Weights of a small transformer language model: normalized queries and keys, capped logits.
Each number is 128 + 24 x the weight over its row's rms, rounded and kept within 0 to 255. Layers, rows and columns count from 0. The size above them is the row's rms in percent of the matrix's.

# layer 5 attention query, 96x64, rms 0.218, rows 0-31, columns 0-63
size [ 55 109  89  44  71  56  77  74 128 124 128 135 125 118 101 136 126 130 133 122  98 121 104 109 125 115  98 107 114 121 112 105]
[[156 126  89 135 150  98 148 122 132 138 146 173 146 111 112 132 115 147 130 137 141 189 144 114 117 147 146 112 119 144 116 100 173 132 122 123 102 109 102 149 133 100  89  98 131 105 124 157 123 153 108 132 128 126 136 160  55 139 166  85 171 114 116 140]
 [ 90 110 152 110 115 140  91 120 114 123 113 133 102  98 127 143 151 122 103 136 120 159 159  91  90 124  89 150 126 150 103 131 127  81 120 101 187 124 167 166 134 146 120 130 128 153 137 104  83 128 163 105 134 175 116 142 104 136  95 141 160 129 107 128]
 [141 106 112 136 157  95 119 136 115 138 147 174 123 115 128 127 131 126 104 141 126 202 135 101 100 149 111 140 131 154 110  93 165  91 107 102 175 111 134 145 144 131 106  84 124 139 106 126  99 145 130 136 146 172 137 145  55 135 115 112 148 135 131 132]
 [ 89 109 151 148 166 124 117 111 132 142 130 130 105 118 133 111 139 108 113 141 125 133 136 124 122 122  99 137 158 126 112 157 127 128 118 138 216 123 174 145 155 169 158 118 132 165 116  88 114 155 174 123 144 112 127 115 121 153  82 181 107 126 134 140]
 [117 151 167 126  93 163 155 128 134 105 135  92 144 136 130 134 131 142 117  89 131  72 128 118 142  80 169 160 152 106 138 164 102 141 168 114 100 147 164 131 112 111 156 128 118 128 124 134 179  84 132 130 101 129 133  98 180 117 143 134 130 128 133 104]
 [155  97  74 138 170 104 160 131 135 138  97 136 141 136 123 125 107 118 146 159 142 175  89 144 149 186 131 106  71 145 138 115 127  92  95 140 133 119  92 124 148 126 125 127 145 125 156 128 116 130  90 131 149 108 113 126  81 113 111 105 103 144 154 148]
 [138  98  82 132 170  92 100 134 145 119  83 144 116 114 125 124 121 118 145 140 132 197 121 138 104 178  94  89  91 138 125 112 138 105  96 161 152 132  88 136 127 133 122 148 157 142 135 105  90 162 116 132 153 115 126 159  84 118 131 123 135 134 141 140]
 [126 158 172 112  66 140 108 126  94 161 182 137 115 137 128 124 131 124 118 142 119  89 166 105 153  90 153 142 165 108 103 107 146 161 154  94 126 125 165 122 140 141 113 105 110  89 111 153 127 130 154 117 106 152 131 110 156 158 133 137 131  98  97 123]
 [106  85 130 145 142 140 111 143  88 131 132 153 126 114 137 122 135  97 105 130  68 107  96 150 126 150 107 113  62 131 177 137 111 104 118 195 144 157 124  96 132 138 113 131 122 174 148 125 130 121 134 132 134 107 127 126 135 127 112 126  78 148 149  99]
 [104 147  97 134 134 132  82 152 113 108 143 176 101 149 126 148 149 110 115 138 121 113  98  93 105 120 106 174 161 120 169 109 138 116 100 106 146 132 114 112 151 151  99 140 166 143 104 128 132 129 133 177 123 179 140 113 150  70  95 149 125 114 124 138]
 [111 138 131  69  86 114 121 134 131  66 121 131 130  83 168 134 104 145 177 129 110 102 144 110 126 128 103 139 118 100 138 113 123  89 110 149 127 159 125 130 113 146  82 161 119 124  89 109 118 104  80 155 113 142 119 113 116 125 171 144 128 110 131 152]
 [143  96 139 134  82  98 122 113 121 106  84 116 151 117 137  98 152 117 156 112  91 130 127 133 185 155 122 129 103 141 120 148  92 114 134 119 133 153 140 147 107 143 125 158  97 129 149  93 145  95 138  84 107  80 110 111 142 139 100 106  66 114 116 127]
 [143 130  83 151  93 135 165 157  80  99 132 118 128 135 123 103 162  83 107 128 103 157 144 102 133 138 121 133 121 121 123 131  98 129 116 107 118 125 122 103 106  96 166  85 103 153 130 112 127 145 143 131 104 164 125 128 108 141 128  95 112 116 101  47]
 [154 138  99 126 113 160 152 139  79 162 120 165 137 180 131  99 145 102 123 112 118 155 108 123 132  97 110 129 131 133 142 120 166  92 132 100 100 113 122 142 102 124  82 152  78 113  93 165 150 137 142 153 121 167 110 125 139 111 106  97 108 129 122 168]
 [115 122  97 169 107 133 151 132 108 173  96 126 122 121 119 112  80  92  90 153 140 156 146  86 150 130 133 106 118 151 172 102 147  96 150 140 136 146 146 152 126 132 121 102 129 166 165 139 110 160 134 135 131 162 115 142  78 124 116 111 105 180 128 120]
 [126 140 116 139 148 149 139  83 139 174  72 101 119 177 125 115 140 103 124 122 117 105 114 164 137 102  94 133 129 119 133 136 127 147 155 127 137 124 122 122  95  98 184 173 122 131 153 134 145 138 136 143 141  72 165 165 144  96 147 109 126 145 143  94]
 [141 122 106 179 135 103 124 127 146  85 125  97 134 140 101 132 133 131 141 134 141 106  89  94 155 140 141 126 208 133 117 151  96 155 108 159 128 108 110 113 144 135 163 118 168 122 148  91 116 139 148 107 100 101 119 113 139 131  87 166  96 112 119 110]
 [127 137 124  76 112 132 177 112 113 130 126 147 155 114  99 163  77 118 135 141 125 123  85 111 111  81 113 119 147 151 125 149 150 130 149 107 137 117 146 125 146 172 150  84 103 141 122 144 141  86 137 142 136  66  94 117 134 163 132 161 133 140 114 151]
 [148 158 117  95 156 146 119 124 179 107 143 131 137 105 110  99 139 138 157 109 173 127 131 180 152 136 104 160  86 137 120 121 159 161  69 121  96 113 110 104 136 124 123 120 113  79 144 138 114 122 107 114 171 150 160 130 110 151 144  94 139 111 133 128]
 [156 118 136 165 169 125 120 149 146 129 188 165 128 119 108 140 120 173 134 106 141 158 123 115 111 141 166  91 145 148 143 133 148 168 168 144  70 116 116 154 134 133  83 126 141 107 138 148 135 163 142  97 105 112 108 131 121 138 129 129 125 108  97 171]
 [121 124 116 126 148 132 137 120 136 122 125 136 151 105 118 161 136 139 122 158 135 111 102 141 163 138 153 159 112 143  96 129 112 159 101 104 161 121 119  75 183 135 118  62 154 120 122 123 131 130 108 120 161 128 132  69 127 141  85 181 117  88 138 114]
 [159 127 107 152  92 110 146 155 164  88 151 110 111 130 150 121 100 150 139 147 139 120 130  76 124 146 171  97 174  85 150 115 125 128 142 139  86 136 109 136 109  84 140 126 145 127 108 133 117 148 104 153  87 144 114 139 124 118 194 112 138 125 125 102]
 [106 138 100 133 160 113 141 137  82  86 173 106 117 111 118 119 123 132 148 112 133 121 157 157  88 144  96  71 119 119 124 144 129 120  94 213  92 115  96 136 120 170 138 134 139 129 141 116 116 144 147 132 102 122 110 150 113 161 140 110 130 145 125 145]
 [112 143  81 182 138 105 118 100 146 102  86 104 128 111 125 110 111 120 137 110 144 117 128  94 183 120  96 159 168 140 149 108 124 148 119 147 150 148 126 133 118 148 144 141 164 139 153  93 126 171 125 123 129 128 163 118  88  93 100 159  83 123 119 125]
 [182 151 124 111 105 134 122 144 125 131 123 154 172 131  86 127 117 101 148 107  97 157  84  90 164 114  99 174 155 174 150 106 130 129 108 126  89  98 110 101 127  97  85 126  88 109 142 124 124 124 115 121 132 146 141 132 103 138 118 128  94 124 107 106]
 [129 114  88 136 146 162 180 147 181 111 152 160 119 127 137  83 129 120 117 151 173 118 130 133 149 116 152 138 119  90 154 120 169 147 125 100 139 147 157 111 114 128 166  72 110 136  96 145 134 146 151 148 154 111 143  96 105 136 138  95 118 105 107 121]
 [153 107 153 125 155 149 109 138 137 147 142 149 124 165 134 136 162 134 147 128  71 105 101 158 108 143 132 117 117 103 146 136 110 141 151 171  94 120  99 104 103  72 109 186 115 118 121 133 140 135 125 137 111  71 143 151 161 112 163 105 121 109 130 101]
 [133 179 136 100  87 120  95 102 134 116  84  97 109 131 110 146 134 123 153 117 128 142 147 104 103 121  86 162 165 146 118 125 106 143 137  88 117 123 125 147 108 108 135 183 132 117 161 105 120 109 117 120 105 139 140 180 135 105 165 129 169 124  99  91]
 [132 108 156 101 108 129  97 163 166 128 143 136 121  88 114 131 109  94 105 137 112 127 112 116  97 146 127 142  84 138 159 135 125 136 109 145 130 144 141 100 140  96 164  98 120 164 161 126  97  93 116 122 150 133 142 160 133 159 169 107 147 166 135  60]
 [108 113 102 124 117 161 143 141 156  96 118 135  93 151 125  68 167 107 131 158 192 109 136 145 122 132 132 118 132  95 136 156 156 108  92 114 146 140 163 139 116 168 151 127 112 120 120 124 107 103 185 125 127 128 105 119 146 142  94  79 126 122 108 144]
 [135  96 118 139 124 119 104 140 202 124 119 160 126 108 132 104  87 129 155 150 145  91  94 101 170 138 145 129 132 122 188 113 166 119 118 176 121 159 137 144 128 148  97 152 141 127 134 128 108 134 121 133 138  98 132 112 115 126 128 112  78 143 134 175]
 [112 164 118 105 157 165 132 123  95 101 141 165 126 123 115 121 143 128 149  80 109 158 147 137 102  92  56 144 134 149 156 122 138 140 155 136 109 125 141 133  87 153  91 159  96 129 130 120 145 142 152 117 120 114 144 149  92 114 134 138 122  98  71 139]]
# layer 5 attention key, 96x64, rms 0.221, rows 0-31, columns 0-63
size [ 68  78  87  42  64  67  54 115 121 115 119 123 117 108  97 117 116 127 121 113  97 108  95  97 122 107  83 102 110 118 107  92]
[[160 116 120 102 138 156 182 116 154 147 151  82 144 144 146 120 111 164 125 120 130  98 109 126 161 111 146 124  96 113 155 101 155 153 136 148  63  94  85 111 123  83 104 105 125 107 144 135 149 165 129 154 119 105 109 101 120 128 145 134 114  96 127 120]
 [120 135 138 120 136 139  87 154 130 132 107 153 133  93 125 115 142 119 124  82 136 228 147 113  90 122 109 132 131 148  92 146 168 144 119  99 174 143 135 149 127 107 122 119 112 148 102 113 122 146 147 120 170 158 109 158 105 132 142 107 148 137 121 145]
 [146 118 100 141 156 110  97 141 129 115 103 179 117 107 127 126 127  98 116 106 115 216 140 113  93 128 118 134 134 143 106 129 164 121 101 106 188 149 148 143 155 140 117 105 124 131  99 120 145 126 111 117 166 134 123 165  91 119 129 112 146 139 129 170]
 [131 103 131 175 154  87 130 147 104 114 114 161 118 128 103 149 155  99 100 141 149 126 123 126 109 138 145 133 168 107 131 135 114 125 109  96 181 140 151 123 151 210 170  92 123 126 110 132 140 108 138 114 139 125 142 124 142 121  73 161 111 132 135 152]
 [117 135 136 101  80 132 156 119 113 128 142  76 143 188 170 133 152 159 144 129 133  90  80 123 170 138 127 107 125  83 136 137  94 130 145 132  89 124 112 107 136 106 133 153 158 134 132 151 151 122 142 131  91 101 123  97 152 132 144 131 112 121 142  79]
 [157 115  98 149 147 120 108 117 143 101  88 137 122 113 136 123 100 118 134 114 150 207  89 126 125 181  99 142  99 153 119 139 153  95  84 129 155 140 122 138 161 144 118 128 135 129 137 136 132 128 104 109 152 105 111 175  75 118 137 101 114 126 143 153]
 [135 115 120 146 168  97  90 124 123 167 116 142 107 102  98 106 111 102 147 167 105 150 192 104  98 129 120 137 143 149 135  99 153 148 139 138 161 161 144 134 108 146 113 112  94 107 129 105  68 153 119 144 160 140 127 165 103 138 122 137 140 115 103 156]
 [ 96 127 155  98 145 153 161 147 126 159 157 137 138 106 102 147 133 112 113 135 109  76 194 136 135  65 172 127 141 134 119 120 116 156 154 118 104 110 143 117  98 112 132 113 114 135 130 119 100 131 151 150 132 157 147  72 161 140 100 142 143 132 100 135]
 [111  95 131 161 129 116 125 128 118 127 145 141 126 143 156 120 115 104 117 129  73  97  89 115 122 149 108 101  58 145 177 141 100 100 107 192 151 151 120  87 144 134 128 153 112 163 107 136 134 129 146 130 140 114 126 110 126 127 103 111  98 168 127 107]
 [111 153 118 139 107 140 105 149 125 102 141 196 114 166 114 125 159 120 126 139  98  90 107 127  93 123 114 160 199 129 152 127 144 108 100 129 149 148 130 106 126 130 112 140 161 124 101 127 154 127 126 161 154 176 123 139 115  89  92 146 134 122 136 171]
 [ 94 130 139  94  64 112 124 115 130  90 127 139 121 106 187 134 130 149 178 100 101 109 131 110 129 143 110 138 129 118 124 110 110  99 108 141 120 159 132 138  96 151  74 146 110 119 127 126 104 102  72 165 129 146 118 110 110 128 176 144 138 122 123 147]
 [114  89 150 137 109 112 125 142 139 126 110 113 154  88 124  99 135 128 176 114  90 153 130 110 180 157 116 128 107 148 132 147  63 124 134  92 123 123 158 149 103 155 120 157  99 129 138 104 108 107 151 104 128  94 130 109 146 146 104  82  83 120 123 109]
 [138 135  66 161 131 158 165 131  96  90 139 121 143 137 111 119 130  88 126 123  91 131 141 115 130 114 112 121 124 106 133 146  81 142 109  96 126 118 158 116 114  88 157  93  99 147 135 115 122 137 141 107 115 172 115 120 133 148 131  91 122 111 116  51]
 [147 154 119 133 103 163 152 111  60 146 146 157 149 137 125  90 133 100 122 114 119 144 104 109 113 103 109 133 128 141 152 139 160 116 124  87 119 123 116 130 106 117  55 134 125 136  99 127 129 134 138 159 150 167 111 129 118 110 118  73 103 129 127 181]
 [147 127  99 172 130 149 161 115 101 164  88 118 110 136 117 129  73  77 103 147 127 144 145  65 174 131 137 102 107 111 156 105 165 104 143 154 145 143 143 124 128 146 120 122 122 161 129 144  99 147 151 107 139 145 124 155 114 117 128 108 106 171 134 123]
 [121 155 127 125 138 121 117 110 126 166  61  83 139 161 117 127 101 120 105 159 135  97 122 141 135 108 104 151 116 123 136 129 158 136 159 112 121 113 111 119  84  74 197 157 126 150 141 138 127 142 152 141 127  82 160 159 113 110 143 102 116 138 142 131]
 [140 101 105 156 136 120 150 156 165  93 129 106 139 138  76 158 132 132 142 127 135 105 101 121 155 133 122 129 204 129 130 136  90 133 120 154 100 128 109 133 143 147 170 115 167 112 147 106 127 145 153 100 108 123 129 123 148 131  76 164 103 104 162 100]
 [134 136 128  80 120 115 176 128  97 143 124 152 163 114 104 154 124 133 136 118 137 119  80 115 123 101 122 124 141 154 133 129 180 123 144 104 122  94 126 109 123 189 154  71 123 146 124 140 126  97 140 135 128  72 115 102 147 141 152 179 125 153 133 134]
 [142 123 115 107 149 147 109 127 179  99 134 142 125 111 119  97 119 125 156 112 170 142 134 192 152 128  97 167  95 128 108 126 150 147  89 127 115 101 122 106 138 101 105 116 112  80 180 131 138 141  98 134 132 134 159 116 101 161 139  95 160 109 109 146]
 [163 119 136 152 164 138 147 150 156 128 213 152 113 101 109 124 122 175 138 127 125 175 126 118 107 120 165 108 131 148 139 122 159 162 145 141 103 124 106 153 140 149  84 145 145 109 137 118 168 164 147  99 125 102 109 147 140 125 118 135 130 100 105 135]
 [122 102 131 124 157 150 146 119 147 107 113 146 155 112 128 140 142 144 122 130 145 106 107 166 162 141 135 143 121 161 109 132  92 146 103 117 138 115 124  82 180 144 135  71 150  95 127 157 138 118 103 133 140 124 130  89 133 142  72 192 116  83 132 115]
 [132 137  83 121 103 121 150 146 160  79 163 118 104 124 142 150  97 147 143 143 120 127 140  88 125 139 172 127 165  94 150 107 132 144 127 142  74 138 123 165 111  75 149 125 135 124 143 130 119 168 113 134 116 139  97 144 132 108 181 114 142 123 150  84]
 [136 135  94 154 146 105 153 128 123 118 203  99 108 147 128 155 114 126 133 112 130 115 155 162  95 119  97  87 121 107 110 134 133  90  97 206 109 114 106 148 126 176 111 130 112 127 136  93 115 146 137 113 104 141 124 120 123 152 155 122 144 142 106 125]
 [120 120 104 202 130 124 147 135 165 123  83 118 127 125 109 127  90 113 142 119 124 108 146  97 196 121  98 153 164 109 138 106 122 118 136 151 136 154 139 131  98 147 145 139 156 127 148 114 137 150 132 107 129 136 168 146  96 117  83 159 106 102 144 161]
 [190 118 116  99  91 158 133 127 112 119 111 146 166 109  89 113 103 114 162  76  94 150  69  92 169 115  87 152 142 155 142 121 137 138 117 112 104 119 109  92 125 105  78 129 141 128 142 142 142 129 120 131 123 146 142 133 124 137 114 121 112 129 131  98]
 [107 124  88 148 144 159 178 135 162  84 133 155 128 131 141  97 140 111 129 131 184 119 116 146 136 109 139 135 110  82 161 123 169 166 126 106 129 128 152 105 122 114 176  77 115 139 133 138 145 154 143 145 148 103 119 100 126 127 143  92 120  90 145 146]
 [140 127 157  93 110 136  97 118 138 120 157 109 131 140 151 125 131 167 134 131  92 106  84 148  89 132 127 125 100 144 153 135 118 156 132 143  89 132  84 115 116  61 126 194 129 141 123 145 154 146 133 155 123  92 123 141 141 108 151  93 112 110 131  86]
 [137 172 139  99  94 120  82 133 133 130  86 123 120 131  87 137 131 139 155 141 101 134 155 120 112 123 106 161 183 133 104 126 130 127 151  87 119 119 146 148  82 103 131 169 126 126 163 117 125 107 114 109  98 148 147 181 112 126 159 125 175 135 111 102]
 [136 105 129 101 125 116  86 156 152 120 131 146 110 115 114 121 104  89 123 139 112 124 117 109 114 143 135 129  90 128 161 126 133 144 120 154 141 126 162 102 149  87 189 128  89 158 158 142 125 114 130 104 123 123 134 131 143 155 167 115 159 189 128  60]
 [ 91 126 120 145 118 150 137 141 145  95 127 140 106 158 106  98 186  80 140 156 192 119 131 154 109 128 120 119 150  86 147 147 140 123 118 118 132 138 158 131 122 161 140 119 104 129 140  99  98 123 168 132 135 139 111 107 136 137 126  54 123 123 146 162]
 [124  85 146 129  93 127 127 141 182 118 122 146 103 111 135 105 101 114 161 130 145 118  93  87 172 151 134 123 131 115 183  99 174 131 131 180 113 151 124 127 126 155 110 163 129 130 139 139 117 153 133 143 157  96 121 127 120 113 128 112  91 140 161 177]
 [139 166 122 156 115 147 150 118 104 122 136 149 144 140 130 107 148 151 157  88 104 144 112 123 104  82  70 126 114 124 125 122 159 122 145 111 140 145 122 112  74 160  63 159 128 144 135 104 175 118 138 121 108 120 145 146 105 126 139 117 142  94  80 149]]
# layer 5 attention value, 96x64, rms 0.297, rows 0-20, columns 0-63
size [ 83 102 112 103  98 107 102 105  94 108 100  98 102  89 105  98  92 101  99 101 109]
[[169 174 178 141 117 146  96 118 129  87 150  85 125 171 165 142  96 131 123 138 127 141 116 105 127 108 152 127  95 146 103 144 141 117  85 163 145 136 121 117 141 131 146 120 110 127  79 107 113 115 151 120 159 151 145 158 108 116 159 111  86 151 113 145]
 [128 103 136 127  85 121 142 146 116 122 136 108  86  97  92 131  75 143 118 147 132 122 167 138  87  88 106 147 161 166 158 154 106 124  93 160 143 171  87 133 170 133 112 132 107 121  98 124 137 138 139 153 126 118 131 112 103 156 119 127 148  78 128 137]
 [ 79  96 105 108 166 151 122 128 128 172 125 150 118 110 119 104 142 106 102 108 157 146 132 122 121 120  96 136 159 148 129  90  68 143 152 133 116 158 126 134 125 179 105 118 125 137 156 134 124 144 103 167 120 120 128 129 127  95 153 129  92 169 120  73]
 [105 104 140 163 142 167 116 141 123 128 125 133 117 155 135 122  80 170 110 129 111 177  89 146  94 120 111 116 139  89 146 109 138  93 106 138 119  84 144 157 123 117 139 127 129 165 155 162 147 129 118 127  81 136 149 125 175 145 140 139 146 105 183 121]
 [131 136 134 105 165 115 104 115 132 116 135 140 163 147 166  67 142 130 132 163 123 129 126 116 126 121 115  94 126 123 109  93 147  93 124 127 137 145 149 126 104 134 136 115 125 154 172 105 195 132 153 155  60 151  95 111 117 149  90  95 126 125 120 117]
 [150 173 113 173 112 149 151 111 122 170 125 146  98 135 127 155 132 152 200  99 107 123 124 134 142 165 174 119 139 120 128 104 101 115 112 142 178 121 155  99 115 130 132 138  96 139 143 115 172 147 126  96 141 116 136 123 153 135 123 107 180 121 142 135]
 [153  72 176 114 164 136 170 125 145 131 132 132 117  96 144 144 146 124 115 119 140 131 146 120 162 168 119 116  95 132 105 132 162 100 123 123 111 175 107  97  71 151  88 136 167 118 106 145 114 158 142 125 120 157 135 150 160 116 157 147 136 154 136 121]
 [117 122 125 127 123 140 173 106 140 130 131 118 111 102 196  79 131 103 165 159 105 113 107 126 115 143 118 113 145 132 107 118  84 146  76 122 128 119 118 155 149 133  83 134 148 167 153 125 130 150 143 166 177 135 155 141 134 149 103 151 154 123 118  94]
 [131 119 111 174 121 128 109  65 147 113 105 155 152 150 114 141 118  95 110  97 164 135 139 112 148 146 127 128 158 156 122 149 130 104 130 130 136 118 161 124 120 103 143 119 122 179 151 160 119 120  81  98 101 148 136  77 126  90 148 145 126  85 114 166]
 [113 108 111 131 162 156  78 121 129 150 141 117 131 124 106 115  74 157 139 118 143 100 104  77 142 154 158 139 136  98 120 115 154 155  93  94 117  95 110 142 128 150 132 140  86 115  68 124 123 123 109 123  88 130 126  97 133 118 104 114 138 130  88  89]
 [119 143  67 145  91 113 116 186 143 147 108  89 107 130 140 174 123 193 109 132 132 146 136  98 160  92 110 123 133 116 141 147 130 117 112 121 138  89 128 151 108 159 104 108 116 128 144 106 123 140 117 172 129 101 142 115 122 142  92 157  97 130 114 112]
 [132 117 137 166 119 102 132 158 157 121 130 113 166 148 110 153 169 110 142 159 101 126 118 126 107 110 105 118 148 115 117  77 164 120 137  93 109 156 134 108 141 154 113 115 101 140 133 100 116 141  84 149 156 158 149 150 163  82 138 141 106 148 191 127]
 [176 116 118  88 114 128 155 103 152 122 198 132 144 131 156 127 133 105  93 146 121 114 117 149 150 127 106 154 145 139 113 157 157 110 133 105 143 153 156 190 129 103 119 154 142 138 110 153 150 141 115 138 121 132  66 116 122 119 157  99 117 137 129  87]
 [125 152 141 134 161  87  91  95 118 142 129 120 122 115 146 111 128 104 119 158 163 151 112 136 123 109 139 133 155 121 112  96 109 136 139 138 160 155 163 105 112 121  76 131 130 162 116 113  79 102 134 140 185 115 103 133 154 105 108 164 148  88 127  77]
 [142 123  95 120 171 174 135 172 183 130 108 116 169 136  97  99 107 109 132 152 141 115 113 109 137 114 128 143  93 116 118  91  80 100 132 115 130 162 132 134 109 150 152 145 107 126  64 173 121 127 135 130 102 148 137 150 138 108 144 143 149 118 113 102]
 [137 170 121 119 127 128 126 124 153 141 130 104 114 143 177  91 194 139 124 116 105 132 105 109 114 115 176 190  99 135 125 113 173  92  95 162 124 142 100 144 110 158 155 110 137 126 163 134 131 110 116 125 135 133 145 152 166 147 117 131 105  98 123 110]
 [145 116  84  90 161 121 126 111 136 112 139 140 112 141 162 185 144  92 135 109 129 115 150 136 137 110 133 138 148 151 142 125 120 142  90 188 144 142 166 125 147 120 111 147 126 116 101 120 111  68 168 164 129 104 160 131 155  82 147 138 114 111 115 107]
 [165 120 146 142  88 117 187 106 143 134  83 115 116 158 133 124 132  98 114 142 173 156  93 142 119 125 141 113 146 146 153 153 113 125 109 107 127 105 116 125 172 139 149 183 150 100 148 116 138 124 118 124 125 110 157 120 149  79 144 150 147 152  78 121]
 [165 148 120 181 106 125 117 129 139 161 149 150 115 142 107 103 139 132 134  86 141 118 105 130 125 116 144 114  73 132  99 130  98 169 115 118 163 125 115 156 132 125  87 107 145 106 127 151  95 108  70 144 157 108 134 136 179 124 123  99 140 116  83 116]
 [156 103 106 168 114 161 131  91 127 102 117 119 140 108 184 177  90  77 103 125 121 117 139 133 124 128 123 127 125  78 108 126 118 142 130 138 139 135 131 128 151 108 125 134  90 127 150 162 139 135 103 187 110 104  95 138 158 163  87 120 123 128 105 148]
 [139 110  80 130 136  97 127  79 115 119 134 111 101 109 126 135 173 107 106  87 128 148 116 153 120 117  95 160 120 126  98  96 152 119 124 146 146 130 142 118 138 142 104 139 135 145 149  97 129 126 145  99 101 150 125  87 144  74 154 134 151 183  89  89]]
# layer 5 attention output (transposed), 96x64, rms 0.21, rows 0-19, columns 0-63
size [ 78 111 108  99 110 118 105  94  98 103  93  97 108  74 107  95  91  90  92 105]
[[102 137 135 161 123  81 132 133 104 154 132 147 119 119 160 134 113 136  81 163 140 127 163 110 127 187 127 108 103 109 140 103 145 105 154 101 137 143 128 163 127 195 146 132 131 170 140 151 175 133 130 164 101 149 121 155 128 113 128 128 163 148 134 144]
 [167  97 149 145 203 117 112 165 119 152 174  93 112 147 128 115 158 131 162 132 100  97 141 157 143 131 142 139 128 108 149 132 117 163 106 155 106 109  89 136 129  90 133 148 150 109 118 129 109 144 138 142 148 143 134 103 124 113  91 114  94 119 153 166]
 [127 100 167  88 131 139 102 101 139 110 136  86 144  89  98 118 135 155 145 172 115 150 147 133 177 120 145 116 139 132  66 147 124 132 113 145 129 103 141 137 139 130  96 138 122  83 144 102  75 123 125 108 131 115  91 114 121 179 130 165 132 128 124 145]
 [137 157 117 156 124 106 131 104 156  89 108 121 132 140 118 112 154 145 159  66 143 142  94 159 133 144  93 142 127 100 107 152 112 143 110 106 148 115 127 116 123 119 191 122 140 139 127 125 167 109 130  86  99  96 168 126 131 155 165 109 142  97 134  85]
 [116 156 150 102 149 176 119 114 164 108 109 158 103 102  99 159 159 149 134 160 157 149 134 140  71 149 152 146 121 161 126 146 116 175 164 117 108 157 140 111 120 107 115 115 141 114 167 144 136 123 121  93 115 113 122 151 142 123 143 150 145 109 102  75]
 [101 102 136 129 131 131 120 184 129  80 120 164 137 101 118 109  93 110 118  89 102 138 143 109 135 108 104 110 136 132 164 127 140 101 136 172 146 171 159 131  75 136 125 113 122 168 132 117 167 111 143 115 114 148 152 104  98 123 143 154 114 137  82  96]
 [131 162 118  97 114 139 149 119 105 144 123 155 189 130  86 166  80 122 148 152 131 152 100 110 140  98 124 128 160 147 137 124 100 126 133 120  82  92 144 106 156 171 114 120 147 117 181 149 129 100 124 131 122 117  84 132 117 115 119 162 116 134 106 160]
 [123 143 133 115 134 161 151 168  94 114 139 133 110 124 154 123 176 152 147 146 103 151 124 141 156 121 156 131 149 115 141 106 106 111 153 147  93 153 115 113 117  92  53 166 123 103 144 122 138  99 109 104 100 107 109  98 120 108 143 120  87  79 119 115]
 [ 95 139 143  80 112 119  93 142 153 137 120 118 104  96 131 105 118 116 133 112 140 172 141 157 118 118  88 124  95 120 109 117 142  69 108 122 136 127 157 116 135 150 162 117 149 130 149 109 122  68 138 111 153 171 129 133 129 150 161  97 172 158 104 102]
 [148 119 165 123 119 106 121 139  71 172 141  90 168 122 133 133 107 124  96 112  89 120 146 165 130 135 138 120  86 144 115 154  83 139 153 128 133 144 135 118 127 118 164 102  77 190 137 127 139 126 145 128 129 112 131 127 156 146 144 148 127 136 107  75]
 [150 150 129 153 145 111 157 102 105 101 141 114 144 118 166  85 121 175 153 113 114 120 182 141 137 101 162 145 143 118  95 133 123 168 112  83 135 123 123 174 130 121 182 127 112 105  88 118 159 150 108 121 103 116 120  87 120 102 145 138 129 118 151 123]
 [116 126 112 126 112 141 144 123 136 142 110 125  87 127 156 120 126 109 146 170 181 117 176 113 130 106 146 113 156 113  94 121 129 133 136 140 123 127 157 178  88 173 129 140 120 132 159 135 113 123 187  76 116 103 115 131 114 137 133 109 105 103  73 155]
 [148 159 125 124 126 144 129 157  98 109 129 144 115 171 109 156 143 137 131 152 144 111 125 126  69 126 120  98 146 146 105 154 135 138  94 141  96  83 117 116 163 148 129 132 129 123 143 142 120 141 109 115  83 183  78 159 154 154 114 159 180 126 111 114]
 [137 110 126 113 114 164 108 103  87 126 130 115  98 130 126 137 125 150 143 118 116 152 165 118 123 188 153 116 109 132 124  97 129 136 170  98 142 150 114 179  93 119  72 147 118  84 151 130  98 131 120 103 118 153  88 154 126 148 173 120 101 119 123 154]
 [ 84 102 129 134 145 121 150 112 102 123 114  97 142 147 111 141 157 128  97 130  99 141 144 127 122 149 148 107 126 173 106 150  71 131 152 140 150 113 126 109 154 148 124  73 150 121 153  75 112 121 151  96 125 114 117  93 122 148  68 153 117 114 107  95]
 [111 151 144 137 153 143 164 126 140 116 142 138 133 121 172 166  87 181 127 120 111 145 147 113 113  88 137 114 155 138 130 123 149 139 193 107 150 124 134 133 129 145 117 119 161 152  89 133 168 163 112 107 103 132 112 113 140 119 144 174 173  97  99 145]
 [125 114 122 129 146 160 156 124 115 151  97  87 142 114 150 114 111 113 138 131 123 197 142 138 131 148 169 101  94 100 131 121 116  96 108 177 108 123 100 129 143 116 100 131 179 109 110 143 111 145  91 120 150 137 102 139 139 152 153  98 135 138 182 159]
 [122 132 107 132 163 131 143 114 110 114 145 163 116 128 152 143 114 131 169  85 112 115  90 168 124 150  87 100  99 148 111 147 119 101  74 189 126 112 137 127 144 167 124 174 134 151 120 140 136 116 119 110 127  90 148 118 129 126 141  82 111 151 166 139]
 [111 133 134 142 123 103 130 141  86 139 149 131 144 133 178 139 144 132 100  94  82 146 189 135 140 115  98 152 116 115  92 106 121 118 124 110 123 141 147 121 125 140  76 106  91 114  86 112 145 143 158 115 108 178 150  94 109 176  99 139 117 124 121 136]
 [137 169 123 134 127 146 153 118 140 105 102 107 116  92 131 116 134 143 126 162 165 131 183 169 156 164  95 120 106 120 129 113 118 153  97 121 102 133  86  86 141 109 100 115 143 125 138 104 109 152  73 130 128 163 135 151  79 101 152 138 127 123 133  97]]